config.toml
hidden_size = 128
positions = "rope"
qk_norm = true
parallel_block = false
warmup_steps = 0
batch_tokens = [8192, 16384, 32768]
Each number is 500 + 25 x the weight over its row's rms, rounded and kept within 0 to 999. Layers, rows and columns count from 0. Numbers have three digits each. The size before them is the row's rms in percent of the matrix's.

# layer 3 attention value, 128x128, rms 0.11, rows 77-99, columns 0-127
085:519522479480539515510491488448511503470478523538521484490500509503487476487495505489474518477458490498532510503478445440479516462486517500532480492513506473517505522480495502528469511511502502473511508488543473558466459533489494518500480493483506518526537511484536481456491496442522525500471503494553496514587473524492465484467490497505511499491486465519499468502528532496522524561488
080:479488546501541518519488512521539483490531474493471478431497501475478495516506526512495449447519462541510509482496514451507508553469530497513481496487481512530513493544478501443497481455538519503498469529446502528485513531505544487517484541495495509517504503471488530523478502527494513515495525505495527475467502525469493532498500484469477491517491493532453540503483490517549509474524
088:503466524471530489493481494510487503461482507482502550523514501523496486506521530514518534464482515550500478490483497532475493573513535555524492497500478576505512498513522498513494541462509491515490501503488523544492523486493510517556500508502491424511507465510538495530528505528503478489526544501502527501508467505483458492493472517482485446507522532541483529506477512520498507506452
081:480504478493491484508520525505477507503481497528470482451552506489487551514489434510477519499536506456550521465491540461529491477483500465478529511486530492511442504474517527469490523525553523453496490506475479465518510498486508466476499524532530504493463544543482480504503517496504502480517490480510545474452523507512513485476514536497504480485453499511502508495480464506520500445525
084:552461515468491496453472505496523518495549488528487524500491526526521502496526533489490517465494484447511518478510453510520516492525510482552484484463510511464505504492488516571489475456525480486502482463519507524532473538537510463534523469482490490535517505534511517479509492490486530528487464467487502507548465506474483556469502493533521520506498470527511499520516473459511520527489
077:510501506481504481531489494512480526495461516499531507551463493452495527457429482485473494475449460512490518484487491477521493461531492509463491535494529512520519539478461503510519513496491506496480512544526475503478488519470500511447459470525465520467484525485533541483476499505528486506494470550504487514514490523532492449463506490529495473480487515542494461491455521532527484489496
081:427483464490489474467550480522497484538528480504428492503535497486499538503492496517478489500525509500549504514477493521468488533526493492488499481451517516497490507534478525503448527506475510504520501466457537505480486485492488511527525498538514521503514530545473493504517530496474458541476494505472523485491533503528510516517448513484529511491510461541511534505536486517529469477460
076:513453458531469521448457519450536510509524490503479502483485470557512499468496499466480474509461502503474495502481515510459525471469465501503517528506526493522508495459486527496475492532473508477501454526531501489512477459554491528473485511496498516466545487508555495477452454504494512467504505490509477492499487521460510515474506541514534491503525495513529459535546520486501490518499
081:527484502493502499471513536499519516541523517472495499513513492545505510504499499478505485465452485472465522517502539526483499474453535538463522536536507490535488519491513501483439513515528486479497485473516443469474488498529508509443495501494507471514530466524551486501454489531491497536531497527491473500518528483475488494485547535488522479528478487483550509503525497496439526529465
074:467494482456529522489482470524511506541512512518452501479471491489459514506498553462526524504479452500499528512504534473483504533504508510509510494515494477477506459539550488501559488459508511488528522475494500512543492505489485460525508540493480550485473497487506451533509569483510497523494515531514479458477492553494529491495516503501540509486522508531551517470511496477528470490487
079:455482524517495472505563550493491512532467488515531503497544506481528533487533505514488505530494468491496542499534525550450516521499477525478505502499480496483481506528474514506500509527542505514483454494457471446524470478534496514467478516504538494483511537486496524494481451528504504475449514486475498505439530500475505539513501468486490507476514491488527470564500505512475513509493
086:512501506484560510489501542510506452518488546455508472521491440509494460487524483526521536488454501524437521514455498517478521511501521526495502469505490513534442504483466490479476490516481485488494519519523442494505475485478489477462495503508500493478542504497513530476470488527524530496455459507515549519500502509469489521479552475507509503483502540471531475503472536479490513488481
068:486499475464500517490493477507511490526548470480479500568471524467469517505523521492525466464508468516515473486515529495514511539459480487514485495482519523465507528527554495492495494527499471512534500536503518521493499460493459497549471525475486523516501491526480488540453497491512486517542470474519473528499513469492465500514501498511535469571515475521504552497469486460501530476535
097:512526482515528482537545482505523518447462481539493464478504521478532515528509502442440555488519479509538504529478498482483556456516508465509484506516451531523467487495498507487512470523552523504489525515509485484493483516483501516470502497526501517499470508505482477478494504499529499468482526497531499486491517491483534469446483464499515539442498443512484472505520520501501535493499
080:446518523532479501493500499514501471503507503439539521495487501538536498546534488475536558512477484538475499507523517534512511528504505482519489462478505501507510535513463490485497560480533523518485464479529474453516514496482492505487514493512522498487499504533470549443534501529454522480511495517500485476510503476489496492504466467498529490523535505465531498521450511541469467487459
094:486516489500492455508562512558477536511497471484504452526554523470504548489492504468511488487485512521523482543482508512501486521504499528479518516502490459517499493531472493450497508499513530543516493479484511471495509537516507477480522519532531520507506524499435531492450507487466512491511533509494488510477472471516486517572484481501498497507485527491496513532448495556465476528473
073:545479526510488506482536499512516525502496483472503471517513497539492470485497502490508477492518474477509480517474509506439491519454469506502526487520498489531503519491443531466456493489480468491487532507485439505433481505513529521489558493487504513485512463519547520563506495469495508529523474495494519479555530473555479493474534478476486511466483487513484503487481484518460516491467
067:518491476482517462495473513479537476478482541515473501499462476505486467577540521473528520530480473530481531483505514500487512537526446529525495498502480508499526510499487474502521528513516479492492485496558468491549472474474472521516519526491501467521512474483546473466493501460523479525487553483473541515504478469479478502505508546475475500488530512460478510468465526500486475495524
077:539533519542435509486518489547539540491522487521455516491537525486514515489515509485494479518503480544523477528481499523503470495507490490449492524536493503462498487462492524459523520573482503528501447510454482518463450483484503478441536553512510487508498494516520498512476501515495479525510501472445531494505526510504494527512488511509491500548501496519499519494488517532502506475501
124:506460508475553506485467480447498530475540545492496525515525464515486476459500463493527474499439509500446504522504495502481488491516492516483508480526502528498502515540473495523480498517495479498498505452499532495481460491515476502520496495479496483474495492557526447458489527533430480519470483473483523487520488513507541506525531503453525519499537524490544534514482487476491518483522
106:534528495528546489552489489461513501540446466507500456483471472423516482500502500538481518484486504500505510504501484481537501568526503506497498495502483503474501505447512554452487499486568516492523509519494498502552495507524521435491551476512477524488502489501482494470503535470506527494517487486478483495471478487516524551513495504476490500496506526504495496495507542521516490468488
131:442479509495527462454494519470426468523522530496513521515485470522521461464487522508489476493477493484482525529513477511493498467493495502509523503511517466523468504531492528488467490544480484476493480461493491534496470478495492529494494535496516538494530519510494510511452507514489451497431459501528559494516531467499529520517515491488501559498451501488487484513466510509487530528514
097:514480493502500540543460503485465500498495504510448505540516483480506536484505467520520527461501488492504494518506464466496476491474506489463492515464538530470522493492490519517479545511493442463475521447461474532527471480491491534551505502491488505556518505492504492511513495505503441488455534484499485495525471495549529460475504497467495495486491461527468543493518481462492464507522
# layer 3 attention output (transposed), 128x128, rms 0.128, rows 77-98, columns 0-127
106:472556528522511515544525512495505471514560522516483488494469514516488490523452459505501501506519544511507506498481485466500504470535538549536473440520494508488516506522478477466497512487473512498499518464527476494475536491487515509485492531498534482526528471478475548482478511437530532473521477464530487526525447515505493506496509486446492514483510500479487510516498498509523485558529
101:524481508501527507521534488512525510515502483527507420497518496491512509536486528509521505510526506487487462496509518525483512535446461460447465499500458489538449507512516477459509499498505536508448515498456485467510473502446518494526498525511509494514482493451470514497484490476509516515484423494470539524484500517481527506489481522463529488490474502469498516486525466503536488500455
108:491478469505510477483460550524540536478471496472527537496499456482517524473443535451529535499516551521509463539490522503483482519483518499553509502494501523492484518483511495511520530506484485536446425479497497495505510513474510462509481506479506439536490493496494493490498489472535508516534479457556511489497482507509474500489467490493514504531479518510465492519492466479520527489526
109:502539505493506527503507515511521464509484518504486507486493506489459490483543517500516486516504499472476494541461534458509473548476494479541462514507522495448486497465515515446520509522504472526465549494540499489517537527483497523513458524525520548486477498553511533488498471466494469516511508518498477476495533517468553517530466540511520513521469489538478467527486520524461493472528
101:530500529494513510499471529487475529511446481502466480522521531458512484477503529484506479488517489509486494498530466489511528504473450494546469498481517473495493487529514466509525508539493491497489437514549548532522557512490486480483545509483459542531509457549494489496494478465475513482454513515470499515510478464485501513520531495479491536459539462485512494525470523499486533503482
102:482518496499470490434490484482512533484521486532486478472497480489534509436503451492480508472496475532512475487547497471513470536474477483542489503473466487530476502498500521513506520463493530498485460515515487499530542470496516525489502512520497504502505511506462540480468530514492480516484531487500435503513500567462471489507504530522504510467488484536466463480537495541464515546499
100:463465524513482475518531508499509485493511493476549530496489509488473482513513525518476508500501511454450523482478501486485518515554515491523497501480522509489524538502502529565461483499500489522520454492441507486488505477463446492488511498562453518536471455506490529482536508525508494533435513464479491477495520510508537517496517547507497490487485480487486498493546496504551501508466
111:525512520538483493507508500534501500460504503500484535490479524519501452529452521492511513525495495487508485516517510501526527456468507497485485508501449474451469494510499564487434534538482585489492457517518467522483528475467493513502504489520516492483546487544520469489510469506498485508484488518494534504508497533540545517495479498514486486526488486477553493516499460506473532496530
106:519512523501487510516476509517495441549522521492479486494522480493494523495470504498500518480496481490525486507504507522496496468544521506493517515526522509481519470513503538515494453519529518500464436489494501480506438515437561528536519516520502498529466490497511470508506481508493502511479524553530452495479468519451508487528514491449498474495522506510521446500500516498534561552503
107:474520485493448507508507508472517548465460513487494490495482496473538460555485465481523502524534476506545513497505525449462494506519515514490493517480464497512495501512494507511546500516523519505527532479507534495462537521490519455513481501509476523486461493479573454478555508482493480521489525500477468486527469514474505513498515505474479507555474476494550521522535524503460491499511
109:505501557507474515493489538549480528520518511520533483520498499535498480529503501486500498510477517474495499471460487510468479516491490508521513491488542466521484517556539518542541511501507504509489526504525519476490485521543509424528450483471503523485491494494477460441414475508476502512462494477495473516520531526520462493475517464498505508507520499513484471510485494548500512481481
108:510517483521515517487468483506518462514483517515471570492513509551468467497522533529498492535508508517508519511489511489455493497498452501475533471471534492484440484492480462524500510498503519552518505494463463552514521514518476505501490503509519466527527476481473501473527562539497493533484501515517491531481471515525509553522484504444509539500475511519497506479512562506481509513473
111:481515504509480522500494519523476519470521464517490489493491509482563514496552505466512505537531509533457493452491520522477528540527487495527485530518486492472521452504478533544515438491503516496569495466498474512538457506518486482511473481493499456497496470509500519529451506480528468454513488481517530523507506492523512528540486537480494499520482499493515489519489530533488474549521
099:488501489493490474481495482503499516530497533518488465494485474506551506517471511529478548511518486450478476551505473481513514512495510466481485501547481520439489461494472519493518512463523497488516486540424510522526484539544490473496523468513520466500489504494488490496497496517547508506472510489490540473531495494489554451488546442473490502493525488536462517525496534494497505483465
102:475445486500479547484513547507507531536506518489531491503544508514517487504540484471554487488473494459496500534520488500492496487517530512536465489466470506490497496508463469506495484460523504474476524465500501541498513484500506530458486481510502493502529498529460521474523521497511466448495522507473460490502522475484504534481476519424520478515481493453524498438463496477526463488498
104:506549532491511475473465497474476504443499479499493477554492502489498514485522573500538490497482462537535488535489495487487525485515497532481486507531469560510529486538525466510507542458496533487489487494498519498458524511498496471493513494547547518498499525507468532467470534526488519540530470523497506522493563471523488496496495465496485508532491530495538505506538497510504516517518
105:490512491509479537529476510478473502455513468523503491509526435504517519499514529549459486447473507470499535512521485463439507520479503501514492504503513525491507559473513511499464508484531532488503501466486473495547471481515486502486533524491514554517482470485539468480455534456513501504540510511486511504555487473466505529506518481544499502513478494532523495462489460504472492483494
112:505498455466497462497439519517536490518519502475477493510484461520550503555504527473499451506467520522499477463481507498501525487495472493488469539488519486486528492475497545479497544466500555511535504520534505475522515503537463520507505508503514509500486484514514531500505532504440510562496530452458510536456501476483507460501515515463512505488483487502458491476509493472514477517522
109:527466535505461487487480506491515521489506508508524476529532524481518515540522533489515499480487495482464518509460513506516480469517518528518522513490502482512474472501528485438528541522483520524557445493493471514487511488545514472479518517549526479487493534519519514554500516450488470481484468493483479485494454536473444508482517489527495457482513520517516524516517562519497476469506
089:497483504478493507524465516502494466545522515466531519517501490493554502455486481498532472536513483468495508500454507485521473514497456516486538459514470474481557466503516526522518503504465496493494513507506533480494474501469460477527526496539489516478487474528516495550507530472474445469510518506482508539556502540509519503514491458488472523464507535524527510517492455475465518532512
091:489576501487526466517494455520479504490493508501528471513489526471497541482492534493475502473481473491487499531510516440513508486484492444493511504488483489550476487501486510541498497481530502523476517493557522525497526509513502505536503449477544509507520495542539518480530502509489550457498490494501521467461486492522474503474498480499515450529532534548496486518536502500453477502459
091:475536513516528504495466543480490467523519538531504494518535508473539482523444468551480471517524518511523548482512495501530465511536518457508538501422491496494481504521526497519471521512498530515510484509534513553497480468516513494477499482538500470533512476539472563524505502527513512502485471494505526522509479486496550497524523486479449482500506497502496505499488499507467522494547
# layer 3 attention query, 128x128, rms 0.114, rows 96-127, columns 0-127
090:505459495487522456473457520542541517520500503474461507532474476533477464495531565527540484499507497484523497498485494515515517491470526482517492478575490486485551523500455510487518505500520534466480545534473525489520470505539506503507490477474529507483499467476520480462517501495505479473499504512506474485528521551486495485482548463522525517474450506499464483500507469483499531501514
073:405509509531474481531536492500513528491491497501513477493537541532500493515501454480487492496533503536523510505477485470505472497521525478474513504569461464495476503529469474483516533490498530500513445530496503490532484528497500525484503503527475511507524513485510499494525490535475495467489472495462478515517420476478517519530506510496466488520528556493506479512479494521499523483454
072:482482507512499468476492516478462498479455507493521465478495559521491469496530511483451492519499538517506520506495506521543532488531491498479485531498474496475498545485508457525483493506523509552482519516561489515523503506528452517458447506533535493477491496486497466558490483515512540505472531509501478573509511509488529497494508462536533523511494486486520532480470468518527486473494
098:462513417483524476514469513512450531492481518532529513547502486474500494513498500484509543476530500538453497497494510528505516479509554513513501472465500467504528489477471469512542511506489498505481486489498507476555483461508469492491458517512541465508477500534483525504514511495466493536476521543506481539506511518495511506532534468481502486529500528533510461503477446491508527528458
106:539546502495492492485517528489496489507475490511509518449480563517458521519479505523492521478498494544521479471497516526516473509524524541494480518511520503464492506524510502492527508490478538517484465480500488533508510451517496534510468528481523445508528524502465497487429507521500513547505495541451522547506459515499511506489458526500496465540511499511503550458478524484488541500473
080:484490481489502512493513500485504429525522531512566540454469510467471479499492463517501451514483520506459495526518482547510503489531501464492478500499454503534542481510454483497490475509478551492501510519489503526491517503524524499469480514504448511508461454482532461512504492527481459505482509465530472507477472536482509501488470482526542511526523556487510483499493500509524506458490
080:503485553440502503512485538525508513477489490519465470505529478497491524488493546527509529495494514529534532496449491511490510459495519510524477519525481484507510463484452499524454501527512474496493507444521495515477479482494438538565493539511520507508493517450498498513474545513501511489449488512488454503493510515542509523491509513459507552521491482459483511488501524508460534505506
097:506545484481548479486526519468501463448481470473530500505474559477494536462454477452501497489457478518509459508499463458483497466525489506475513495494506531520482512500507501462499504509517492497538519536457489548534509479555519505487505484481529497509476537495509563467466496491527483497489499487502455510479502538487517498509490524480550470520502508481458492504459481500485497506488
084:564543494544509538516500508521469499468510492509528499459506522515492528533468485490478473538503515469488497474522477555475490532513509529535479502493520491441495447495457511462521552504487545533525458518484504483489513545495532477507491481487508483501464535498515472486496494527505525532551537479512462530505472455481503476480487496491515486523485502513501482509491540494492460520488
095:487552497510522474512488461470487524530486504507485473497570483499498508556503500486444520548519543497510463470503482488511511448510414508455476481485492485471470486515550514495518515530550486461515492504509498491484504484542519506541535492524524504506481508497516503487517473504508535517493488528521468490467533511484505527492487503527488514540533529524479518492535484504512532491525
085:529460501564492492500506501521542469487492505451473502535535516479499479500548484482538466507472492492494504503547527513546524456517501513498481504477528502531477492457504512498527486436534452519515519454501543474517538455498492502474498497525517498487475524509495506469454502534459551516507499527480503476490522463508469473546504489494511484487494486472536529495501503503499506462517
081:453483481439533475507524474470459514460535532487513519527527483513514491487451502522488493520490504542536508547508515491487507512491545441516521458512472449550525462539474495500517483485474488555500485472530535477477465482531498506500487488519510526487510518488506456464481481504516460490489511514519485494483519506518461496497498515503532522458515520494516508526539527507478468476484
097:470481509539476473553487502504497510559504472514446462541523496463492501503443524531475466512479516481523497487511515470480482481525506484520503445496506503511516499524464491502513475489526528541511515486466553491470506489478475486523503513490519452500466465474486508495516519466514467506507528511474470493526461498544493527521512492491494501537528553510449505533511473505455522506461
079:498525498497452475487515466548531488543482493485528509518484471548506475489478479530473534559495514521520500494443501498499515503493512504452508502520480493538493527488489490485489510528502513500483490513570494458489486499471487464491541520489480514509528538491452510471436497486512497534492496486531459566474522474517518468512501532502498500451481542508492485512535517506521536509490
094:530532492508483509525537515446519527459474484466510503447468552488467526478481442457456455501494508442472487512451546517527521492509493483485517506565532541497497469484519471530509449479509503506498475513522488495532516501528494513503512504487472514458500532524441472507456509511484486503501489507460513489500490525478493471482530507482487509511499517478498531513506480509490499501500
073:529486474533465457478474476524531483460517479454514489546506483484456486505501523559514447487507527505479500485522473525510491497476465472503499525489493526499508461547488517490467515509468533536483485478520505546513541513471525456528505485462492487512476504483489518445485502502484519493516468474498473495491485482529513528512488505503485441504519483448516525463477507553531499521522
105:462544491536499517520501511493524494517492493519543468518529505496496535485518525498508512524504517531497505545513529479492499440524490542476493504474524496530516499481475514536516460470502430473474482544454494504499488484504468501483494487489533468506498479536514570496487533505491509547499506523495449522508506512484479518500541516475463485511543549555527496496558511494491506519492
102:468517473494479537466516510518466522503524487499490513493480472529538522487515466496478512481471496508453498504503503503481528561512560489512513470488506477463475500516525552493496447464501478482506483477512501499478550535461477511487499485578509552506520481521501482537549499490484513542518517499523488494495491519512471515528522480546526484482518495506520486515470517479531443478470
102:514432503518436493506512495499560520466556530519521483516471557505519497503441521520507496497494497489495510499492498522512499497490513447512486532521516494496538507518475566508502473489507477504514496513494507494481513450500504499468484479482509501545449499461502481534525530505512550500497499527515539481519513530450455554495491466512521494504497511480484488490468512505494552504523
108:496508479496505472512518528505523490497533516498483569512468467476487471498471475492476498463490517481470479468478531504473522477546516486495533492510513489480555549528520469438508514492517489494466492537495546501564510465513528453543490493466538496497520510512514501526513501526523494495504499496507515433478492496498475473507541448481516474495480536521511515508520452479483526507509
101:486474525476490457533494478523503496512489520513476503552489470537486481507463530492439510506516491511496522475534495519528515481497539491506483498483480477487505480486470476510484503475479528441513440467533521472499515523498480474481507514493509527479537503532511531492524517501494498535495467469514525460468479483513480501475505465510460509447476538494481465502586478531478486543496
114:526454489492505471484495450473491462502510495537507505512506499487497490539517484487523478456468484482518496529539485432451516489496508512548487488492508519530509484474531514530527470518546517504491486517488469506445527509521525506459523466471455477509517533490528493510520461523521511550496524527503525452505507502536489531491462520490500468516507543492495489485539464474464474499532
106:523444494523500467524530502520540467533480488525515445514459504516510500489452516472503468541498528497486522511573517462474499489513550472499504502528487469509495538450493464485497514514478549550486524499523482493469482491438503460509517498476535494492531479485500499497531520466467448509494526531502483494482458477524504527495499508498507496524504521507509511504454508478527520501498
108:480507477487556507569527481501499531505509460482496538504484538515478481498538495486557474474482514450504516479565508496506524513470510545512488526504536471503502493513463516491520522534468516485493479480485499485502508515467482497501508481509531445484480533462480481530544499543516478469510473502486498537502507499478512551501511517518490489545481507512471447479534492536478493464480
110:515491505525506494532456517490497499463496487492584553489533525513488464494524506521480483517508492515481491490517507514492529544507558490513540484508461509510536524491517501514563510499487456483489503538483483529516446524495502502517470548476519458505489478504542531509489477492493476505462546468492514505518466514516541531500478504488530511510481500514463495531474496486517489522432
102:495491509476501506486484477494476451493532491453551500467503500540480491522563471474477529511520555481489459533480481488487480477497460532513479562498450443459484528533516536497518509495538488452531526501491511491525468486474511485477514480509529507472560460519534503469529474507490534502509465489520524520509506511489496501517490488524486503500480489531506506485488498475532517471501
105:444454546483509513528493509485492522504459535486520486447534512553475482553483518487463485508460490471511491489503521478481497488514508511469511514505481506473478471494502516523497548453499451510526485521486505503484560497497508539510510526507503509506498518507505501507541500487527524529504468496534490510446486485530525556465503480517518484547484492518467550544499511541483499516465
110:457522501478498479484501474487522459498520491517516531460492490473528508483502507497538495473471503534451515461485504514527530509513501493504483515465544505551497525493542505492520526492495452519535481517544506520466497477484507531501463467502506532523526543511500549466510498539545477487523487524493530475475461480494504513504422520497468528486485459550523518503518530496500491490546
106:484475482465494488473481513516467470514440541551535521522480486478534525509540501484506519503512446513522500488481475520468489465494527497481507489468518493475466567491458465508491503494517511525502508462488471518505491440494519564491480484518522467531509480477474519518507468490475498460515503474472518488492528501484486547544516500521520491531496557509447501519496511516478504493500
109:503537511519562514507502469478479479462504483499474497492522466515485536527528525517519482549467420512512458509553483526521526478481525493473482547474470520496476482504492483494467496471495500526480513526449526523506496504490499520454489479503523501531490526519559483457473509512483534495505487471494482483514475473473497471508474488539554465477518493501513492460484539512499490509500
099:492499477565506481491521492499506452467491501532489511505527506521485510500506521536477489488508490517537518457501505476481539492499514528513532507488515486484524495483471524517539532458577512493517517483504523521471492457426510512512486525550490493490483547518491498480478461484479496529542479479474519551514476516550458493509483510538518516459507515494479521537527499480483507456496
116:479482508477543533503528515498480542499539491546488529501504433456472477478506487480486506534483506502515499482455504464479436523495478471552494479547483477518541479496479468520480518489513484540517482470493506492465465532487467495480474488483500498501482492471511551507550512500515550510509497500493477492512458476442511484522470488504495492518502521507498481551490475493490521549504
# layer 3 attention key, 128x128, rms 0.113, rows 96-127, columns 0-127
054:537475473491511491525495533486472505484513500578502545527499544472480512484493505444484495517465451529554495501512483497485469491476542475481526480533510478430528517470493521477510479459525493482522519546467491508489506470489495479504474465494521518510462514488498528479497468502505499457499462455481488517491456489474530543508502478536508533487486522517469508483514483488522486492490
062:514516479543496535509540491508498467431472512482505521495534524535503529462492504485544432513488442496476505554521489499467515497507507511470495553504499486516458505513484510530535498509491514506498460550485483501531497487536530549465530458471487501495493484500548475484505467509470519510546544530471525489482507504507515494529536513490534493502499522505487530463509514498499482483502
050:448442510479510496471484499513467536505507513495478523502478446517494505506466501485543525481518482505506524529467520501497503503510492478497517503529537493485510509472483433533514463533488494510501437448538523511508456526483446540478477489505492536461486498438433531492497491507499501523531502496531467491494529490495472459508511482529516496472469513509495503486520478513487526516480
058:508482534527455526435457516483517528518523540504532481511495493543497509550481509549478519542560512511468490503440451507501466452455504521462500514534486501502526463537465524500458499497529500489470492506486539449530505498493515491500485478472481505506532512465503496511488494524488534519499469518520488502505518508516515507511512499476504471465476481469496480496513478486514537525532
062:512528484461510468524536521497458521507508493526508518477467529463466474445454474463462592487505536544489515500545501528519465502516501510516495489501486480450495492519491496480489522482463539500509475496533495460528512526503493461526496529484532450468515502497513487486510535509487512521472457470493511536499470501521501498546492479491486482497479541475501496523511476493499472523483
062:477506489486478492489507515526474514476482494476468457517530498446479521502514483448482513531507477533467515518480459554490527443521496502502485492488480502504508458516470507497482452457527509469524460505490464479489477499521494491512482490502442528493488490536516486487529486509483513550506495506504519484475486514463502556489521456479488523441504533489487494514550518552477458486478
054:492490500488462490507437485507541458509533446511474492573471536522499519533437505490486524521511489562489501515527514524497526444500528492495491510500534518498487521476481458458458466495482516458507529500540537509491533506500489461483505488508511505483543498502490489465457531505492503516508528505524498504471508481541501491505506464494514502471490538499540503493541498472515479509482
058:484506550493550492490514473473511551512510500547465486555494478514494485510502506480485513468477513490548516496480510469498510486514460515545478523526470506524491448484428507532468517507519505536486524527514526508434505485468478477446472495535479521485483517488525469529481513492512549526490522510496478519532526519527501446480485515529485484489510511487520488508516508486471534491519
051:514508510526508471518442467505485554489489524529570486503494478495492502470471489505447501503520539484474501510446501520448479536530492522492495480484516505511485470487537514504499538539541472489460450539503483458483473511499511496535477494485509526490534523527507494484513454496482523512522521491483521503496435482520457492502542493454503498476493504478524515514497498500541476533487
055:520502456506502492491506481475477524437544529498499481500460555454502498494481501503564479476483498504463489555477514474501536525491484487514462497515515478483501530519564534464500509503468528487495460530521475520481508532507509526535506492484510489500494478430493509518517517480525516460528539498523484489503516528504468540512510482495494530455468505476552529509519496516486491505522
056:462491510499513526532471498493510505529469495556517515581501460450520493523511502506504472486521535525495518497489528468502473501491538502490481464486493490504524498503465470483507488481462453522497491471488523510439494473494494470491509488500526468518495500484498562527483519542535526503483526472494497457533491460516491501495528520440466521518518531538522503538530501519464527495475
057:507464475461565513459460497506510531491531481478477510519491489518497458490454489498492455551486510455469518461510484501510461488532462448491497515546528476503482472494461447479498534496518499505523503480526531548529520465534501473500520476500521454497478505476499484488490517526504491490528502488514535491507551483444523490501487530503503495549486525504491511514504516505490543498519
052:493489495477469520456465489491474494528501508544448531475580430502508534542501516512492504602520490479528528493503510476527504478474518486518498469500511495493500524502469502485540502547514545507500501525539516483483510464483526490507466523538507520489500516483475483516495470515537483488546545494516497511484499487512461502502500501488516521478496481487460466497511480495514498476520
051:520541485454493548529506492481515515514515508525520484482478525497502550506547487500467566486478492517537472505485457467526448512481477517487474484479538525502496453509506560503518486535502515504473492484483475499516523483518495472472522508502474468504492533491482480501462490491554498571559471503518477504502522484467515511477459523520481489493522504490504516484521479522479509466468
052:481481479529515522481518519502521470520543508498549470433515508542504493515523502513482473552480478558506505497510502521459503520506553519461514533547522520516524531487475486545530522523486534527455469526481494478510492494495511518512474500466483434517473492461519537514491519479500508514509505507483535519481455487474530533516482520495503529531511495488508540512499502538528515525515
051:533533454538515471460474523511512444493522502453526526505496489530489490490551498546517467514489498501511474519514468512517509505499521507495501489521474429532495490496466546518522516510487483472527466469493492558539552548510492487509526506509502534483485489508505456484505483490471493520495494468451536457493495477502491449525537498505458529492478465505497509510503514460490494511509
127:460545491546494519513502515494524482510503495523535466522533483495492535495512526501515508534509522539483499554525525497496498442520505539487492529472519493529508504489476502529528468476504429474480481540454508511498472471502471501471493492494537459508488492532516571495486529521477514530499510514505457518509500502479480516497532516476467481507537549551523501479550519490486509515511
131:480514467508492538477508511518469533509542482504486525491475463530536513488509468498472512482473502515457492492498507509480523559512568486506507480493502483467489500529510551497504456461490465490507487475513512500481536516464477520497482488582509553509515474508492490544543498483486519536534511501529468501485493511500465512528519479546530479490517494504508496523465526478529454469470
113:505421514519422503506516500521564513463556516523525481523476564516508506503446513506491505507486499489506510507485507514511499490499510454504479508527501496482537517517479563508509475489497468487507510512497506495483526425490496492472487488494512492526461491464500483540523524499505542500495502524513534487517522539453457534501498470521515500514500510497480493505475520500494554512524
126:508525478509510474503524526505527501488529507508468558529476459475492477513472474516482506458504512491476469467482528506461523481538510492485517484504506485480552546534514466449505501482522486493464494527478560498564506461517522455545486496479541501499500510526514505530503503525518501494510504489501513438488508493495468470514540458478513468505491544526504511506519447475479526496515
115:484474528487486466519501476511503497521484531496494505534484470546491487509455528487440501514523500510493521488544499519533522477488526480491477498489499465485501486478450467517490515499490521445506449470541524466497519527497470480492502521494516526476533504528506534501525527499502502542502466473522512480486489484506487500472508470512448512455471530493483458501597486524477493547504
122:534457492494506473473493459474498468505514478542503512516496500497492488537528483490521482468459490476519495534542489438450515485491506514554481490500504521534496476479531507528520472517530525508488486535485465505452518512512518494467517477464454464499518538477533491515514465528533515541500526531510518458506501500534497519487454535488507463511507535499503500485528470457464468493529
123:524445492507502457523529486507537470530481482534519447515464519510522504487464525467503477535501528491490507512581512460473496485508557474505499515523488470504490533448491469511496516510481549558493517489515485493466479503437505472509519488478531484491536490476505494500531523461473461512498518533506496501483448484526500528492476516507497505525503521514506500505454508476519518504513
137:472523478487548514548541470503482524510500466478493535496492512517486471493537504484558491486491519453504524492573512489503519506463510552516483527500547455507497491513471512489518531529469523482496474472480485486505512506459477480498511479514538462483475532477489481530551499535503474486517484492492504540491502494480510550498503526515476491542486511511465452477535478523479481466476
131:528482507536514509529453527484499509449515490481570546491548515527469459496520508502483478521505495507479494504514519492488528531511555489520550474525462507511542510488517499516560502498491462484487515552490478519510457535500503498518475549478508466505482478497548531512493484491489482507466550475482513495518464518509537524506486508485525507507479502515470502534484493488515485524441
127:486481510480497515482488471491479461489540486456552485476509504530489491521575454475482533503527553482491461524486485473468488471504458531520491560498454446465488535521514530498507499493548486460532528489493513497523464495458520496466519486507518505489557471519536491469529467514493536510512461500511529511518511512501490494519496508519488511503477497530501506496498499485520524469509
116:435468544492511506530498511481486508500456525497512482447531500553475481555476516483458493510458488481514489483506511488491493481507515501463516521489468511472464472505498517518484531449504462508532472521493519514483556488490520549512493533512499512500498520503512487498538506488516513531499470495534506515449473490524525557464503483517520485528495484518468553548479521536492493512473
121:458514507479507487491505472486518456489512476516522514462507493491521517483502512483535487467466522522467525474498507498524528503511497500505478520465551499558501509483546515504509515490492447522536474518533498523461497486487491530515471468498500540519533551508505541463515495542551486495528489524505519480468444480506495514500428514488458532492484464546518519508520531490501482490539
135:484477491473487487478484514514467472517435536544511513514472491488546528500531505469518523515510452505532508489484481515482484457496515495471509489460519489454466561490453470511487504481517517526494513455483486523507481439482517554482487476527523474527501469484466517526512472490473502467519501481464513501487526509486478544540531497519515495530493556505451504505503521514479501486504
126:495526513514566510504489471473485480463507468507482492499536472521482529522533519507516475551458416512521453511550490514507520453477520498464481543477470517505475488503495477486464484473500486526484518525450523520517511513498496524455488481493511507526496520523548486460480506503490532500501493482490480485505482479476498475510493485549551464473517505508518485465495553510498481516500
121:487486469564508482493512494507499449476491512530483524491531492504472510516508524526487489485509491523536529462503495495472536491501525520519523510495520483471524511501461532512530518462572505491517502488498533521486496450431513511524478536547500483491487537516492509493471461478470496534543484476476523540516474512542445492519483494537508508457499517502470517542528497475490508465482
121:490491494488537527496527512502473546502545491556485523492504445451475483485513490478483508529483513496506495501469500477473441531506494466549490482544482473510560468497479478521491505490513504549519469476493514483475472541474459502485469497476501510499490490477521552496554507492520552505499496504487497501518454478449505482533465485505502486519505526500496476551501479486498519546497